Each number is 128 + 32 x the weight over its row's rms, rounded and kept within 0 to 255. Layers, rows and columns count from 0. Numbers have three digits each. The size before them is the row's rms in percent of the matrix's.

# layer 8 attention query, 320x320, rms 0.077, rows 36-63,100-127,164-191,228-255,291-319, columns 256-319
110:128135166108117143164170167100088111130140121170132146111146108165171121167059169058071154140155165121112148038107162110076094158115105069140134167145129175063098170160098115079129093106093129
106:117124162103125095154083157054118112069109181135134078158137088125110185110110134162161068136163153129166150124131168102090187040121096142127146148079146096105071127114124132143087172157186081
131:137095153180111191117124109149141173155052116112172096136159066107073098094146139128171142151098110171147149156131110083160108080128178160164182147147104106111077169165120117107094186189114081
119:126141173136131144170156170137128072143115113143120143134101181180116085148126156100074106112153151144113193127129155078158057132136131123147072158175135204108163140107120119043103114152105083
112:107134155099120091054091099112186147139087183108172099190162166136125181099047128222116149145088092158151167162125122057218113125170068151104147167104079062172155136111145154153099142238103124
105:126181108064185128121149159130109156119099071121115095183148123159118143139108099151181084169108121113153132133102133148112110111152081128135104137103126162199130091123105136078151144086125168
099:095127117130189162106091113108103163190114110145093145119074060099077145082154104189168149175091146119135123133155119143110108139101168154142162130142133163219112133123100151119118159154173089
108:133093116171141122109162152059099140151209097128111146143099122160164148145108159113174132106078132115141121139150157103155138143135161128104132114107149095096123152186084140102138156120105121
105:174119141154180176125159128096135116061085176097142145089121102182120108147124165097113148125113125159124094132133083072082171123093152121131134098118115090109103131173138122111101131152149131
111:100173164094150126174127125115149096126141154068182121124140208129161132140060123183119118104125144069175081167128166145145125141129067123034136148157155083127137076129166076094147137143153139
111:108170103091110095200109113090131117084087182165102108125106137111091129116125106111165103066116111136092177197105090102156173072134096088131113123149090103184104172186145072125112084089178155
106:124119218130120172071085115102126144177130102128097100133182105101127122138162156151166098112137156162143105062170156102144141134136112123132145163134168121125180098162113171105155135174096105
101:100122139133171130143072162138142137083156103151168126158083216164138150156143108119136116117108124133156105099104152100109110073134137108168117034151155142159112102101139090123193100112147127
104:131085134132120078124139120084121164160111094164074157084138159144126173140164099135098178132131129086153083064103124108132133112141151116146124110087157105067146126145099106119100069102116116
108:073123145130155145107113138208133144144171071115163144147162200083144151142101090135086153111111152152149072113141101123134181149136139163103101173085098125125134163146091075130143077145130123
120:066136135151130090084066141104060105081133174121152102110145195167108023131115124105161072090124103085109135155097202117131149102093163143134162125129115069154143066128075102162111082130149177
099:147140149140131208106155160125113144095093115054127131148116104086123096087114116104093117117094133139163121065144110197147044192099158140126135109076115149068125121097163165135117133159090127
112:093171072166163105147117144140120156143126115123114213149117078133145104188098164072095138142121145100084109170143100122152170160164184141098086127121140140212144160142144151127113187053091165
118:138152148151135146137159168163142122098127173091145132146153110110111034138079134131189095160116090134136153156107137078123088093166119155095093099145129118075131093136121145106149111079100136
112:153118102102121144128089151132061086036132141124160086115115143163134111157072122102121075087073126132104066157138116119116152091134105143146131134184142125138141079183142135086176125113133159
115:117126188076158124144081106054153135179128122195069115137106128130120198134106154103131174128141187143151129135111064174174144138160131202189150130092113141065152115080164068095143127097082094
110:106117143139084169135101158205149084158152112127161155152108189108113124084159210118127109127114171175159108110096162189106121081130099166167113144113184101125149149162169109149123095164147107
117:120170112149152174146127146093120148176084109139124144188137122154100089187111159066136155106129131115126066132118118119137102175147198165138111161077103081110169104119158142140110130069092110
102:168108129093195225160125117184137129140128133151109127126110073121105117085094081100120110171105163168127171110103144128073079069114175090124157083130115172070122122116142079112142131149161152
105:126155133138161095085070146134207146142130111165163104141154151139122141157064155147163120138132083159072168164159166149118180100169086098136075077141119160183128155086092192182168174064119227
107:173158123089177135071125099135169099213184061139163111188134167108116093134118138154171130163132168160139113171147159140119166142176120150084155226138144151139078129144081124111187116126170090
109:165145135152099155154182084137114163164056051151095138178214082166125103149121085087129113097082115148123144104087081114224119127200119112152126179148135167132125120157154152126147104116107110
098:134154104131132130148117147113176091110154152147087117109135190225115150138124101092117101065100107168112124137131170079091155111135123122100188079177076094154107147086146130084117059080177126
076:130140209082132142129096137176087152138163120137124131133139141122110094131109151094104104111151143131164128129121150074097076157091116101166129107144139159119098167060111150106131110105172130
081:107123162160138124119136127097097099074162166130111151120095132161128158096105164141175066113135158192101134139117131103094143164118211116139123211135118147143084141115130115071137073161126147
091:127096112201133168107159126124084202112043060121174083177132079121138123089073162105162133112160141137080205117099081130093118078149131209115176154170164163095109126184076148087119150129064129
091:130122179107102145143107168131131133166099120109110103182104166160087167182109138083085115126180130142122180122211099064110048136142157095181147156153173170124166135097077121100076128129146167
098:107104142110074112123137104133168110146115120107141136224141168118138172115088151158048194125075092118100105123131067076222132119156115138110143209160107096113168118138177120085114127180151130
106:128176132087134093135126123194118104122102049135139069150162111165124130113100129119191084125150102120114081179047106104147126098143061136053130163138113150101181079154156133071138133145122142
114:129162139144134161093052113104076180173098169149118136123123090157083155089150112092146109174109112086103168111115118115133101110100118130182140134151129173200075100135093152171112136136097071
113:125170123156145125110077154094125137119176139123135156175156094154144157153127161131176130096118100137149144125145141066114112116109085126099092106104140140123144101170140145112109149170095139
119:161138092124186132112176109099150086137108117077180164133116137186111136164110142160074146126123147125094104136089088114095148165117148165095078115061119110133108153157157131114101103119135078
120:085174132138164155159126144164159069118106152114154178141096155119194141114094079153129111111078179116146101169143098165161132144139110120112102147137167088156117125104162059143175125088136131
131:081133112158120101129112098089111156131129139137057166136109134066124173099153089117152178125106105134130177173107119119134167166086133122154133167128159145199126134122162107121122096122161176
123:092139170077097119066070144099139168137137153121108069104160088110161125122145170164168158131149151136139127070196199098135167096149154072145142097111153076127129138178105150107110108162119116
110:114100141099133135122079169153124156096201124168109071152101178104100110129113089137165130124092148179131124102126174144129102110149121117161157091186115158127135085137153113094165114137177149
126:163088114120153102133132117118118104132124098127105136110151134140107121098190103135172118090135194125138146143058147151113192060102109122182135150154183130112098119168072074098145058122123084
119:112134175117178113121119141140137155103153096081129156144152143127119119142171088126125156075109140120149071153163092032167110162132129125135119168083109121136129101095107074104155058092119103
120:067129142127170052165090138118052148123184149124095134132183142120117047169143139099099106122135099097128186135127173149114176155108205109085097104110112106158114108109072140152106145052125167
120:174096112145095190102156171103125106079127100069147125122076120126119074100108131151092122178127135121185117114159101151112062148166127144133141140111115140150096190125124148098107145131134095
112:089124113146120153083160123128087116124174120098121132083066127106108081163151168108160119201130165132110125136097155110089205128123166155083128111115124155120094185121146190195120183106139152
120:124170148112142123139170117137142156158150149103115146152152101110082091132103106103168088125086125124136143096090068091111124118180128183150138120116117100058133071109164141151119161107120149
110:147116129094118146092046130134101119066098138153053105127114177143131135146146077094119076150056092125128108130151136080160142127115122103180120122128094175164136118130129149108123160118155169
115:131092113101123105134108091088161120159136129164124141148136146138119179169082147071158176091166134156155132168124062137145192132140130172144150165146136109085152143112120114093120060082126143
120:097172151144100121123116123156119179160139100132125143145124091102130154110136169085090183162114159166153119058083160186116063161121137148197098123074151088134109119165157140151115130164087115
127:143150100176111136137144143130156091147138140134112100153135157131096063175093110103205100096151125152098110162112137120131149178127170176133095177109130125080203107082135094152136110047156126
115:148152122076154132153111146197146097156158095138156102096123140117097093061152105147110136182120154128138160121063156151102114069087110090107143066108123184063106101093201111106130159169124139
124:136139133206141107090129186104169159106141093148133121121082148181113161109062132109163134139119157146075181120112170149133118132181103116166119075088119122148113127097134156182164172085087204
118:169109118138200160108086121118151076160174053104169137162109180104100131107113117147119152109146162138143078185094101099125131147173113133066155187096140130163162137151098096120191123094152129
122:142087108190083149166189111155080156139079087140131145157187056149170088168112123106149164118099082165153145090095104134185109091177173123121111112137111149093107184140097120151146111135128116
122:135126064123157176140125170071143113095099122165160128142166155130131126148150075125152075083097155131176155153112127078095134061124089089176096109144111073121124130099127125063077134061181136
094:101157130170103045160163139119167141087135124109107153097114153193152105197113146121126136132190149136090135100138115124105170149107106118237057117160120162112127148154067126129119119112098172
091:121218081047130145050093103063137104104152126142105099143162115149091163118083164135144076104138155133162164201156094097122129076131169127109151151086114116132104156141128161137131194142097130
080:147099146174121173132177129139099143164031115101117150122160105167121146098158120139152136121065073144157112086154135159132160102136143161089116097106147123124137126073127103108089108123184093
088:105116082126120075113147182105138084116154153125106159139087131184146077155115149160141133144196162124100167171179138162153113100083143137173082141164094107115122099129067124085153132126145144
086:094136141128177137093076115113111132141115157118165101163141157120123178087187102122135165134115114124143127120151128110144189148170147096072202119087166110149197113151089098143138142189131115
080:115162098121151082116169143104165161127123085126158104150094129165088088156088147163210125155107112190151144131139148086167098145130130151169093173064124105098130095116112145123120092127039136
113:179135082107144143087035163149149095128147150113104107135105134152095186078147118167127051107146129111119115153170156122120149085148105103139151142130116154151114091097137149129143194121133113
074:124161094092131098131089143104117149155130129142120081211156138145161140148118147132133074080120133129144134148153120142131193133100154116102111157091098124093112060137134110084156150097130061
087:113101132167119066114087108114132133084120175081149119153114132151118075106127136054139103165103111133135119127073110083084138139050132137119117084123121110165181116132074108108104133095127173
094:138146089080105122185053099132168119144133121122141056123159124202131163128144103190141064110139184117118131107150138108159139096145085127149102188130156124159111077107118082119189189083132126
079:170132046139118145124109105149121078138195137126149051164156211118083184118159085144169084117153112145065100139149103074172155118179131146067095171149129141128179101176117095081109107196146119
075:097126173129162128113144180168116175159102182157154103127134111136152092086137158141126126155126135089129104099154121130169086065138129166085141147143152159077106178139118195111108107167082126
093:104110183123152100113179089097097175071136076128122143127074090095133129127122137074117177147096110114133143075140158084082159143112135146162128078155136101085130123137084128165125111162101089
095:152125207185081114124184144090090138120127136142132153135067171138155139133119144119111112144136161109094138125142156126078067088103122182149150111188163148078083159167075092155106085196120139
081:128107104157133151147148100186150135113117129142156124094086167194130105173092124127154123082091110138107107186129139158166157178130145113152089155060161131215117143093150107138127134098110101
082:098180103144122082113073119133082181114086169124194129116162130123100096141147138174142086112107094096138146084109132109112105123116239146140106182145108130200131145165128083148129149078185179
090:179145078120069151098049124171124110138116101158102110115143075112098171133163096148120116086121138167111126198159138111117146137104153116155147176110125179187158083052207071144158189152139160
081:111163120156105098159109116111109107178109177118185098138140141194119132173113150158176117122109138142053084119150075115219149158148149110127048197076119092161092137143172128161146118111128111
094:146167120181129153158120184195122091125110167116152143171152105116102143118123123165103099111146160135110129148169101105107160106208069104145096109132163101158116127119114129109140107146177125
084:138086121115057161171089108145089091096143134138156090129087119151066117138144129072133066122153077196111126104119133105141139149113147144148174161186156156136116116161125148164182161087091092
090:092149155060160113094148094124122121094080064141097163121112090056132132170122100089143155106143135137152146153139090166181169194105076174089127155107130131052159147073152164139112133131073117
079:123091179173116140137160067168107175138095090180154180108119087086141132116110165087115087135092120127129191076187159107072081093112119194174132142172151127144126119127129137174106167125149116
075:126116094126153162126206157061109122135095137124110164115115130142147067188057155132132089102120143079103094124128105161086120125132182145144170128095110095105136111094182112137066119100142121
074:157154053108120147105095120158110103129171154126112049118075171094095137122136067158123102121093130114093127171115106091108081119098134161187144151150143108161108144190195061079095144127118162
117:170172090112118153086061125151127105136101153181111060108178111149101223094135110158095094057168125123105108156172095134123179099177129113147133134125122156176117124116195149138163177103184117
085:149178155170139130111162119062137184141164115151164163105142134133165092136073110118112207207150129086126120127118143142102133134139161169087118118144162119096111110161061206154107066129116140
093:149121104164121086184154095139156135156118077121147170155212092186132112186113098193138168146120132138114122127150155126132165119195168071141139175131123130154127035101142115135129168094101111
093:169142115146117158165110200144156130125108186167120094139148163187086135090110095135133098094122092119165114083132158101143115132106084139146141136108124108128113132164156157058075143029173080
097:128133163144175088161152135118153148121124122135112148154165186148094076183070161074093143137213140094051128130096155099099084168092129121151119141136132179096158143121072120108098079089169130
091:152175149161119127132141132049130116091095113104086176134171120150105092110122136102164096166173162116079116121119123136052181117101180181159154177063156163150100140148095099110058089153195102
094:122088140170212205120144151113131138087075086113136121133166070113162138083187090130210098053105128133122101145093133096105128100130141158153150162112152129128114137141115143091108177200081088
132:120131139109140113163163163138150115139089126130150138143114199187079073149127131098104115087173130107070152158145101088182059160154136126184110196159146164129129121116094112070081083126133106
120:097114123131078161109119113119129126158070168124166116173101156133163175111116169142099159138103058124078143143178075130214153103147079105093144210127085072206178072140157134139094180203123175
137:146212134056151099132168108167125136131074084132119088195158125160108135154134093175187105095129135162131053149087164140144109160148062160086135186090141132105163117124097130086113123136110121
128:146128089128166154105065095096115136192161134160088137091123077159062149120141110183156111123151117121194100124118127138136169108152138159155186123141098169228128113122133160127106163117130089
151:123140101158166130115087170073127141131192083126124133179176115117192152144108186134173086087083137152165152119137121059135146123109134104101099081101130144134154080158118151109124153156076148
152:136127110149175161141123144054135095115100154085159148137101130147116121166115159117114108140102113123114137120129065096097173099096119164113115085093116094149125148163137123102107108086114116
152:100187141098151145165099139105150076118102179095167124142090177131170126103090080195117090112120144096180091181146120118169154109121089153093165148165153108131136114122150063082161103111167124
148:104135094134126125151110130098133082118119148113103102146081156092103162104148073150150146089113091095116151202081092107116186171121130112098117167150142130231144164138129086124130087120147134
156:110144223086116145083147162125149157126192141113115080136153137150152094161171162123164121119146155126096118096151190117148139120154140087114103095158179098084153106148045170089154104171109096
155:096120157155147126107095168124115183110119108139107087186081156090092145107131096150122153137121130151111130089132169127116062125127156133149139047180125143151100127085145116131165109125156112
140:121091193095143115124125121098127158158130121167124131116120118110118175127121120150153147147124182090128153129095173107108101059149117150153107124155175103059102122110068062111107088132144088
153:106131108095166155138131106178141096109186077099171116139138173112122150196148089145123113084099191164151051187171105072126181172120154091125056160087126109148143117132045089096152095132165126
142:083133146078128076085103142085058108085151167129130096147148143126089012160142148128162054079127123109155158171080151127089184141118165134063149122094117083129123106118110131162114136107144186
145:160164156162092202117134147143117138081099157084132143127141128122079113084110142131094165177079108128157159119154096141131052158161164094141123185092120152151087139132163094081158157137114189
150:074156058151133111126100095120098141145098101106140169129138098123107100151121151128138125138087155129124149108110083126154173158172160165128145135092129108164093179141145183165101183118116156
152:159131121171137153172164149147127119117149159083127165141167129131096070124124102120189081129115130131100107128039115154111113125195097172143082108137117082117120057133163152117133103123151121
143:120128121072107144099068135090114095073122110119160091153083158122143093184106109071136079109102120132116102136127142090123195066145125131174124114184139136146138112161115153118149140112144155
150:145139164094112124164113120054129136151057108176059157165124141117142158134093143076154150073173170149146152125099041134135153145125126180158087121111118143114154152119149068082123090076103126
150:113112151158073092146136114159154160157160092118135099110130130126137141099149192034096154140094160181113137057038139185108075149100117172205092122130158133100146131131132145173114123163089112
140:119119148113156126145137170105176110126153137145114143170141166164119064187095148105143114129128164127127051151154155117103110203122138182123101150110118102129176062108111115108114126094161092
161:170106136072154158157144137212149085175148130132161129135111144107072067109140098141109083191097161159114136144097149148103089080112118103102166100121134141063088095098171093084147137134188151
129:199142131135165100096095138155166104129175112182143104084157164167135145133126126142124146130157126136091132186124152140148193119176139102115147093090133117155134146125160137159189167071125163
144:162143120123196114057115117082203132207144115153162142181135181085123109104069125151152157153150131122116116147118155107128158098178089144080163194088140131134175152168140147135161095101154092
150:142155107125102102146180094142104174148097076122085150135206027200107107206132105149123155090106075107149133094112089115224159072195160138103109119111131175107097109120125128128139123135145095
147:140152111151169143162131189109140131086128131176119128138172171145162147127129116090131077084107121172166114087105150078091130093114099103188173106165119137087142147140134128106118089073156096
090:147073133122131124090120053115110084133170148144137135126070168093096118159117093113137104132161132103141121198172145098117103114088183148157131102125146119198134088174228128105102160180102131
105:103089124110120141149156127087152144101104149156098109137103066166130159117150203093113098067175138110172125048157104098126108135111094106181150137178132185106109134125073095079134116118112115
114:140158132100114119106075146098133094083120152126095084150186085198119201166107142145173089103190136189164079163126142100100162118128151153117129192056156114115126098138092106128126131153167133
107:147077154165132186140181096163143140140079115117156138124132090140123121092160139148139128180104102132128142084124100107157116079123159108201123115138148147112103149152083116102095194178124089
136:130107146103113132176165171144146063122091154133120136143079163174128097165117129106090084113178191134131179146136150147138095136090142108167112116156094174098149153124115117051130082153181094
105:129192158189157084104089154132133149137133105161198142146146145124137178096127145153141192185117104085110146097139143102155171146172112109062123140124121094136175137135103172137105125175113161
089:128132113071123147163175174104096164110105089152089121154127128224096109190098155148142111170155096157093066135073148160130076179166076126130104193090162151098165084126088146118129203126065133
099:147115059125183167106135132150133095128136109145054136099111073150103158100101132193115091067175108149138075131101144166122144102160124138142139178108131161184115152098117131134150189135158105
096:155128141120159057136119147072158148111200105078105113145135163150199121162123164145149141128102183132148137103152181127106152140073132062073079155128120139086127105202105169100111128139078122
097:154109198185135133122121159124162146068063217089174155132097114171118085148090165113114098137088134142133139121127085024085146066088116119129114084107116084086132171161136135093086125109125141
092:113138145117106179211067133101134145157155119124166140112164125144167193119143080201121064126156150151165107153135139132149138167189068140086155137184175142116121094086153061106192126117178126
087:119156040131144150143112136174111111093126184130126065127101156136043105124121147154192096099180117139106146161148111099161132118130129122084147167175100088224125174174128110062173121171125120
096:116113169076148174107133147144109120135163141122152137135124101080168081092146166171137105129121159119074132124145135132141125081131156103069175159184150137143159141146144148099183117234100119
089:087093143095126170167159106138111107100135094105135129108105187125123093128196109134132167118097159162152114126138160079081114130109103097168139107170140141098114126135104068135154069155171123
102:117095181099087152106111126088094169175111102185087132108138132103134191106124108131153145116104143119121120108132083086138115118114156141199133129124132183085119127160105099159086148152082130
097:101129080163138128092159107197133159132174067172148121133107185104156128130113136148107159101106168211175090112125094097134143169141139114158097187056113156126132081123081116096120106172129102
089:095181150157122136111064161142078165102140194165155118121162207157135089151134092107176084156143137128101159103144193122128157132115140157154117157157103095180109121135043127127150080093148207
106:192163131157104116080131087114136175156104092158074124193102035119091148123082131088129113159135110110139159072145084166148079152131127129195150184045125163134084102071197153183122157125088149
087:130127091127138120171167094121105135155121096146130163146108090157121128233112187135153123121123117121063107110111093119184132159161136154121088129112116140117108180143128167138070152061087087
098:114150101189148136150159138185122149077092187078162195186142139107112089127110148156132078132150129126137068139098175090109117151203080078099082118136127095111186126126129137115157073139101116
089:165146129125080148084075121118065161086112132177094066115130119144109143129081140111140071097128066139126087122163128084161167103149110089171173127172165143157144107209158120114160133114112118
089:136105161123080112196102111120105083184073066157150137168159095083123168121190070053099149107148161178173165155109091187156152137095065131120140096089138140073195105062159111086127155153066156
088:132114147131159196129148122158171123098089093117158112146122143092139083115092162115117078085083144150168149179128160155099109114100147164138156165114122137116105156130135154185091117185160151
090:100140061086159137149148154067152121141115150149129122151148135133124078149066206105160090081147159080135120186129124122166146160154166194111118130136136083096146100125120146137106171080108104
086:147132084077140174146075107198122157127133118151149137184084083081116137123125115102174083160114144178131184107076093155158091118079171115157125130157095148115145126135113084080088161169140210
103:149192139136172136069151122169168146084144144210111110120175120166118172152114156136146138124168109133106147112134120148108147161215115128169093160129108129180098147114115170175149167111106146
087:153126161152146133044135166106199157194150116172122074164099179086116118103101114091077186177113183135122107098184174134135138165139123171065108189099139149054101098153131179134103103130192066
094:160162125143155117144170087093129145151065067145126178167194096162075137194092079157112136089117094152149156114103056086186147137162137118104165153106143168159134110097166134095136149105140105
094:126159045128111167126110149116130152125174134186120099159173157112121157097110115121149134095155112215139133131148158084131064080136092120186131155132082126150150111148148188125107155064160126
# layer 8 attention key, 64x320, rms 0.0661, rows 35-63, columns 256-319
088:136101063138132133193119122079115058130156091120084140144087146136124169122117177117098168100186155146152139141121166145156100165099105136149116079146142139131150107055120136106214134072092111
078:089129109104139097148090120085121062178133137129092115158019172101160130093082180119028060122188189165140134186147141118114129090081105118143077146176120112140196110088141163067180148098196115
084:086075155192136151116154093102207098144099091057108177177117170136121127087106119102110136063186138113121102018179151092166026128122067124107133144107144107094129125102134173084075091149120090
092:099140122174111112193112096183139161122167147143118129129172141125109149149077148144200210164132127160117197135143114119140115089182146117112154147091117159192097140119153103164134133114111174
085:176117110072096188132113098128137115121137083111095073172111151216125166120199156088111061105063087103187177152170129166126154130135134104143144128121155097058162115163083151121063097140157108
107:105051162180095130112133151138145141161110137162081174204111118154131158092132139125043138179089104187140159131099140086130095046131118106113112156140157113090122150169139157121080107164139074
123:111186148122085099118145141115122121102112073139107066146110127190145158122015149096127140135148137151124097126112105138146104112171083122090133167119146140150154103185141151112160155171141083
119:154114160124132189157127094130074233194142111179151060129130102127087143114122152104096159208116185159115098152109149130114060082164117185123106103176094166166140082106145150103110159122137105
114:093163098096137117148124080163130172153100068082109160117195119070127121098134103123201153126079138152217186084104148117146110089112087131164154169139159161100099159155134134065115114167112111
122:129115139120131141113179104133132125119118131139119156077150135158099081194131147116136135122106124146135153135112087106111146126054164135134074068103116104158099115126116110100103137126088108
129:114176118039067180112142086121166132160133100101149076152154155102149121111101147099127147123119133059150125096175106101139116121132157132153118105131188059080148157125122164100122193101112076
122:134112120123092109147094150093101197072163144063142066140141085128144160148159159125127111115146156107067154156105133065114164107123112122096138106080127113171125168119108098113177106144167110
121:133141151119112126099112153166099138167121144098053152148136154140107104087126157106178106121130161164186079124135133158130128123148115126078155146141171092142131113137101107075159194139118119
124:172153150192121153125140113135091084128144100190170173180142088116118095200119162150109086092171110178112149148152142134149132079181099152035147142117143159094189079163123088051131113143107134
122:106123152169187142133141148131051038142122108162149219092119107127152151094133092155134134125158174146162144127106106154133103147163102147133160172189153163099119135176085060108160127157048152
124:145149095147161121140092122096145150117080128125092131106062154093134074139177099101136144144145105130203111173135094064155155157131132099140129159114198137112158156115112104085138069120176106
123:096155122161067099144134137114107171065138130124128164112116096090146082148119112133091084113124155123154118136032131150092222113080182163120078110103148136111144137150101099193118097136197157
121:156106093151125174100124171094165163088125105090129084130168106103105094082106160164120113146136107051167088113130121147095064188121122146106154125114115167146103123120157154094113136077071102
116:086175166177156148145145115138130166135149104193092105086141084115157131110192129089095150176167133151048097122106107149112185109082114138101142162151140128217129106105193157153126157179127103
126:180106138196128173138158146110095179115187137082094142109058129141166121158129137105157095146093197158133164167131148129103171121150099139092145110123137113108158071109120163153159109085138144
115:084145103075052151082096143139144138095155088162155019141105162130112107116124158082126116096050092078110109142096081145162116144164144149188102099126152135099120125124161121107133149113065132
122:135134161139077159123119083102133101155117096142168122126080106130142157120113129110111134075115151144141118135104103111175154141171135140160139177117119079196165189091183120121119132088120088
120:187158110101120137124114097155153171123090167087137123146142132116148205131159092125138102139146111119168120093149113115137120184158102132129138168073117133046130109119117130180199109118102154
121:133175107105089117168143090145136062111138167155143157200150108050108118172056128100101162148083098116128085093126091124104118219085153158106092156129109175184175110098138121100108124100157122
118:127056160107101135142132129184130137140177142153089097142104110159079110058124137163129143186114151143109155151111182082167084143126119161115113104109164178118136121111188166148086165171123143
127:106157123087146142134132116097160181138132132163119071163134134121153111145123152128094112108091163124108095109115136149110097135150101197126106163108111079167166102105142106111192154168093249
120:106119152184144155102139102129169132139125087114170170172106108114145112148177162125124156122159133139133152163166118139104187112131117121143140122123161151134131125157138093113137098096130150
124:110099139176092099129097186092144166143118123162088127144141107123181130121127057124161145122081174163153174213162130129142106153116089069118144125118087134165114163154103176080160087159125078
120:104177105165151103123130106070112058103119136129108143164164143117177158127180130117170133102103119128123122123132120129059095126087160135131124164107057132155114164085101099119102076109135171
# layer 8 attention value, 64x320, rms 0.0902, rows 0-7, columns 256-319
100:110132042139132169110099126083101150141055137157170114200082156128134136128157173158168145114160166168115098093126102137177092218150154167158080141171171133152085164157049198078092186149128166
101:137124078101176096093175144067124106162086161182151101173132108078102135095124149154092100175107086132115101172139121119122129120151164037104110082119074106128120103135153137141107179077100052
105:143136143129163151158120052163157134148101111203083124145148120145141162121183147191162116165174108075200167080179158131192094119143137127157072128193159098124101115087102088101116142048137227
098:135095128182148096127106190164058118134177142127162107084116173095144087080118130143060134090176163190115137117177115141094129117154114099097146155167124197128238164184114075127121117132132133
102:175126094158113142111158036118165114132152101126126142099132141093117068093161119135130091120165116129081099177104178107117161081144190202133086136090125109154182158146113133144117086116096151
107:072082120133111134086086182136126102074134111112180107118169097079150110122169082114100119128100141107165167126175127194113108164077118135151088108145090144157147095129201097151123176118151089
101:167114157135156140072065140149165137108181183110091110098186152108161096131123146151067145131176122189141141125150129110147159160127232163140176189124161133111105125092150131077159051187161125
102:109129126131157157084148163098087107105091221106104137172133131187117162166110135106109139119115163192097077133113181131102146151140132141139111123132138097124163140192093091159117090042071064
# layer 8 attention output (transposed), 320x320, rms 0.0899, rows 0-7,64-70,128-134,192-198,256-262, columns 256-319
096:175176106114108166132096123126082158167108098146087101098181132088110133140195135147170180102160174201163109161140113108078118163132147137096105203097113131150141197085096122035161216143193115
093:169160172127120073097166087085088209149094134147098117156087174151110167104164116138211096122097200104133097129142081147169169090188139102139129091131091176142125102144139132149117169058146097
107:144110137065097134128128078173111144181153162134168135154147104094154111126110141093160138187121138099161124120091064129140083110158116123122091108102119097128195095073120119155108203123111130
102:092069093127136085125119157175105164132154098146149076179164141156187141147128185171117116120096091181069069105156107120119121113190121102139121123177149144131188103146073135083156073123134096
097:125159159156071143135208047073155124105118068144075134159141202132093116132145123107132145076156125116115068137172130122162118084102179123158108096105135083167159068174140112138104118164177102
098:081151152161133152138087100164181103162096090092207138150175136143110155142117045085075118098092081130139132105066079171130140152132068133124122160110098100122207129041134078112117127097101117
101:124155131149113099138101179104147125197083150115113128122149095158086108131202164084111157196153109166186135138125086125131076147093172151155158160104143109118144092066130131087135044169140116
107:082134173160166186144137148136145095116106130117162138170125129186048065143125111076056144099121114179084086122099098124168184089113158106105140121135157117151148086100092139184121154075086072
096:104139135074125155160128135108096079154153119123138100084178138065085143130125078110131099158101113113132167175151111140127106071099092113093152076098121142160118113127204130144120158067114147
100:100144197213106150108140111129098250094092130073065086144116081098127174162127111139162150076110132152200138132134083165105137107147159159128135159146156150110124138160144180114196136185140111
102:139179030175122177153107107109080152135125158163121195125151085125136133101150101140183159144064130157097102156095128125149125135089140110126154107110154167229129121149148090111152155145128131
093:137194199111129152135147103120154005090099093150123163124116167147132155145143112102140073141096146114166081181084163134155096139105142189136146142066131123078130113098161055128057203104088131
095:115160188127082107111125161097076136167115073148119077136131083100136128134154154144113170165079087122114175127142120169125121148112086071073172096158146211102165146100203075128163145127137127
111:141122132151181127153173076133121186148157166141155160165112109143123082084079148136105181095121137167096118115124073118125151128091159129158166156148096178065124182152107112069169081079128108
089:157166161156157136140152076111146255115124130209189180136101124122111105108075135106160171130044152110079140092121100080132083087176075127115105130124122134106094149154136136151124131111098124
098:116144118184116161123143047092163163155098117136083133093198161152124137058100161165102084091107116124145102131136138118133124153117149120138079149152164090117109166151108116111154112147186152
101:107161129086141139169131134123146194139109095170192150134161117117052124092115189127126144138125157122048176115128076090180062132135099055107147161097179146130143121175076132127109110123092128
114:084141126206156140109090174120180088157119122128104165139081149117171137155127161205065098189162156133166142102131153134158168133112147153155091127173120126082139122169055135066190162112157143
101:099114145115158172153117114173063165113168170107102100115090087130133125085159135117150139090119114105215107103146131141075133081178100088124135139161115128137151186125146126148131103172120127
101:126120041145158148140136084156168153145154108093100130108090139106160177089126116149110108086178128179132078124146209132154154145134095189209080152134171070120103120133079121134115059161155127
108:174061099053081114155141155129099101142114121103118096124179095149130083204093095113109159164110142180158083156104179197118176159126142132151075082104140167134123041100171138159126127097143095
107:129103076185098117107130069136096177103114139078082136139104173135172140134162127132126126102131076188154068142148211185107154153112173125102132126171106102142131134129163119148113078179179129
112:135175097126136186120071150113102139191117083144129146123151136118124098142188182152142119095180125183156074148145097074146120154135114157107093162149122128134105217096129138087160171161194112
101:159151133078114106100146151087122222127132123133137121148117111136132109085140135132146127137072154128112104102147039132178144102176129070149145147107128167172117039151134155151112158162128077
103:105144085142141143120121060119131143176145150161139164148113130105132178120122103170145133229164135105167106117143109182143128124119159158117097086102121122080157100080105080090124198120111137
102:122093157163147072113104144155085129119181134106122065131138117129153103103166191143135101089111124154137093095124153123170165097194105107142146117141137151166180130183096160132153101122109124
109:076183112110142144106153078112184120126129087111068131155100154094125133120138117186138148052129126131106089109220198072139151076178123191171100114140145066165112101126129133142111114180193116
112:090049135102110175144072183159155113145082113109151099158172078161129124142137056097110135073092115115144089102084107179130186164110077156134098132123086133128174072077178126175147149102129109
108:143146129165068115096079156088170185216066166125120108159116117110117116112152164145146140169152131192166142125152123159154074146132181165128162137146120113160143123070138093122156084146158108
093:127146123175158164118094115151128248146106098115089067124122127115129162102165191181114132058169103165154104136159159079106130112132103162129079143127144075172090183100116115086191151171195099
094:128153140073124102129177144115087232109146109168168139125100131140128115072094151087172121136099148111067113134123098110156117136143094045142134148134157173085144084145142134169096137099113137
099:110090141148151129113121105155170070145160124112155137174112148114133161125074111112092113179135176091143167100148091147126147119133128108115081119120110085096164108094087065113131195119134173
091:139052084106165130122110177185087164124137123113133086122118073141161112097147159171119105121155115168129078087170105090089116126209130084146107115160105153168187177152076151082175113121171114
095:107185092179166165099162050085134148108089120134055122156078132108133096129125144119127138083154122189114102128165159111116093081161133195168120153092149031163108135199103109125089097155185125
096:141093188077109130157096158194170089162107104105164140143161140131098165169129057092134110129106072140148135120065125170140165183147085129105099109098091121120159067064184153145153145092139164
095:110094092157103116099099161141083210179058138093084121139156108126141133153155182130111140170139119154189112099121131138124104125114150162151160130111139100098160097092140169134122071154151159